{"parallel_block": false, "init_std_qkv": 0.0355, "warmup_steps": 383, "decay_fraction": 0.693, "final_lr_fraction": 0.0}
Each number is 128 + 24 x the weight over its row's rms, rounded and kept within 0 to 255. Layers, rows and columns count from 0. Numbers have three digits each. The size before them is the row's rms in percent of the matrix's.

# layer 9 MLP gate, 1344x512, rms 0.0653, rows 930-937, columns 384-511
098:118125127102136150144108155140120123134130099127109171124097103111141150121132120086182111171158145137151169108160166113156118131102150120182128140162150167115100153084098145101104135151142142117174123135152122124145117093126114149073141105155111111089079135064131090136162109128151122120101141091137100158116147101120106113123146158100160117132125120137100130136136102160149146101138
101:086143120142153075071130132115092106108164066113092166130063145110151110154151124168154123106144101138124038117149123105165110115109125177128115108102121152137111112111123120146118162168124121122083111103089187125157115127151114145065135126143152129115115103167090094152145111153120095120130153100121110105148127098134141088100143108122125167149106127156122102165088134115115159168155
101:106112153119149118152097136129154122105128085127125120132148169167123110123164167158171138153077113200176126122118080140153131106143137114098123153159118073125148155143122170149097153094139139129117133133142133139136102110154131117129134112156134136126119129094159093102118092120118106137145101095089144091176112102105154144134099104141139150113123116149121123111148132116119078164131
095:110114095085129149120170164112125121142123132161098091149100145128149132110124125112082117154097090155127094170135164150145166110161150058158140130115159165161148132146099149088138132100169127161117105158135131126171114099152150134141149114112164130169147194112147131148134181138169152104171140166122159177138138102118166167125149159128127124146128119101148119104121122107130124103116
099:141108145179155100170121094130136132074112137113053156118116141127137140149129122110068153173122153180132156080133116099128108109105099157129183108087115128138123138133128126153111132158117102141142106123128185098127100152073090140143107120166082086129153148126127114136150166113128102123105130090094148116146136113129119114153150140176138153109130144139128094130163128153127077117116
099:149143171137072107113170107123098132136132116165121158147120152146133111097121153114134132178148145134136105070119121112138118091112109110091139158108115152149094163148128174096075146135131109117106117149137144088134116134146113129115116120095130131131113162178096119152141117128129150168081121129141119137150130116126141145150086084099129157117106165143082130113117083120132119112136
095:136154137168127128135145129134154159111158120137143109115115097118163111163111114132158124145113130129138103117156122179130118158124128150144164146139167133136148151167128113142152132132113122086136142117145139145156101176098117106121103149125131164138147116109119128103118111115116159142150189101120157178145136102079168155117094087099140114147111117091127159099127140130137149109114
101:095111125138089131091127100146132139112150105110107145122117109128131189130130119091128136163100121139088128127113109166111135127114150087141121081154148112135123153142136123173122136132110067159106162154139131155142141087161142088110146157151140065108118144147117166097161154143115120131108128081073159107083133130159137141089129119114077139149096118128120136144134113160132124117092
# layer 9 MLP up, 1344x512, rms 0.0696, rows 930-936, columns 384-511
096:120150132106110133122086094155113150147107114129121119112110116138115154129089111095154124135102121105098132117141159095115146117095127140131160098129127104103154086151107130103129131117108135157150157096147139165146153106125133120095161140130134087082075133142116104121146146148133130160111104125123122113115128127109091089095152137118098155116110105154133157153124133156152104147081
103:145165144144162092157134144128122131139115145134083144125118138102106107155099098102115139154122141139086138152143132113163128142105080137142170143134164100165146149144117128067135095113150108126106129154145124137147147127126149133129132177159118178096154115073163118111151124115127137095117166118117101110124108128154145157091126137168105081131100126096107111106147141156131087107116
099:100136140133132104118115074063131132094127148122120147139154182153151112162122150146095131127109125160135121125104131110108098087148147120129121124079131133103102104143134149171128097140162129122137084101140131098100059135122096136109149112105120127132118097121098146138083157108182117141148111119150188126132129115135151152162097148124126158119121125147137103101089148123137099153163
093:179110116130126112116097122146111128113101158117150109113155116165107090146181097120132127120164161112126188157148092106091109138132111136114143103142170108119104133123187064156125131129097134129128156121118144106105111141145127113111122172124107136127137105169132119099116144138110121133090173117130138079152111138120109110108127095161129146108144124164148160183108142141149149155102
103:114122144112115137154180100136136134173167125138185084151096134113154125155124152096124103153093147165161113155126154139178141119146125159138122140105143111179168088130123130133117112146143115173122123148110105118154147127132159122125103118071189130168092108141136171128143124118100174149129130140141120094060152108126090134144133121135143112166164130116121148138131110159144162118108
100:107170162115128132131144166151161124148109163139113124142132151144134128089116142128148139102106142094165133167115118134127094124133206114186157117124105095116165174120129137095100147129102159137132107114162131124134145173165136134126149095171168113115137118112154136130105117098120134125103106139131133136123108109132115146154106138167161143140124117160158125161095106095143180136151
094:136116099105128164169170140102106140101148123174164139191141158144133100099118129156125124140136125096161162108166159103159129131117141124123130141117148091106137125140129121146115113127125167131127137121136112119091100108134133147147113136105131138129136153115135162145151112096120117112131098148127108134154131149122132151115168152170132144141140098170111137161100093135132147101115
# layer 9 MLP down (transposed), 1344x512, rms 0.0614, rows 930-936, columns 384-511
096:144111163113119077178165151097135096125133147136150119144138094165116156131126130124127104168150120117143098125100082127136146100144116099079139136130151133116090168151091109157126160096115117134145095138145149127177131150114208120156104114080137150111157121132138181111099146118128133132135161182128126144117076129144176180087071141143125120161114126135108111082142147133139132096164
098:123137160100103071095113147146106119134160085134097127124123125091138144104135124120101130136119102116125113125117102133141122168146190139153090123098116156110144146134128099141101132128111153119148108140119127148148179157121123120101109120115111117092097154113125129118088053146137133081121127132106090132137136150138153124123130116124140098127129117118105119170128121180126085167157
103:090164118127116154149115133151114114180158122161133130127119087169100154150095147144120166146122118176133105100169097129072163121131111131176127107149125115119132092150108116130154104122085093101164146109121126144153097095091206112098147151129132128145091169129133120164112121097129129111105126140132111133111110155122119153081100171108090128138119107125169114187138114135129111142166
094:088157109122130160125132157144115146147139109159121131155102153106169170103101147126141150166118119126155099102119128153158152102101148076175086175099121104147142133146089163111100150131155146110124119137143105141139121101132093146107141093123171103172112151101122160181091148124139122124159073168129181147148144118130178132137135127108166076180108138112133101102133135145122107104121
103:121168110149108154105099165131132167112178115105135119101120093122103180147128127159134140149098103100113136093132149138099101116120102136126133136162099142107161130110128118161132138127167094124125121126108113127135130130115069136095091141162127128115148125133098143136138144128181145139134171122176147132102094133171138124159131123115161043131128125130141153145149102150124077109101
100:120139117141103121077140104147088126170114146190131139120153131109102135147101138146102105123136072155156097117115118107085145088088148131140128082103129086118143122140145137128152139142094130124100129131171144144141146157127145136120127137145157103102129143123155091133133090154137153161118143084168118108151150153107137132127154154159122128123143142128120120112159122146149092157128
098:105119118173096166087138178145144067150148117139190134131133121098166160124113158097115124135141144140125134145128100124117113127087149141124143089147112139136151147080111130110141136156120131161121146111125105121154130114132158128142137114120175109143149122162172086078147121128153120114154124075130118134115118155147166150101126168119107130126105166094140157116168133150092135126148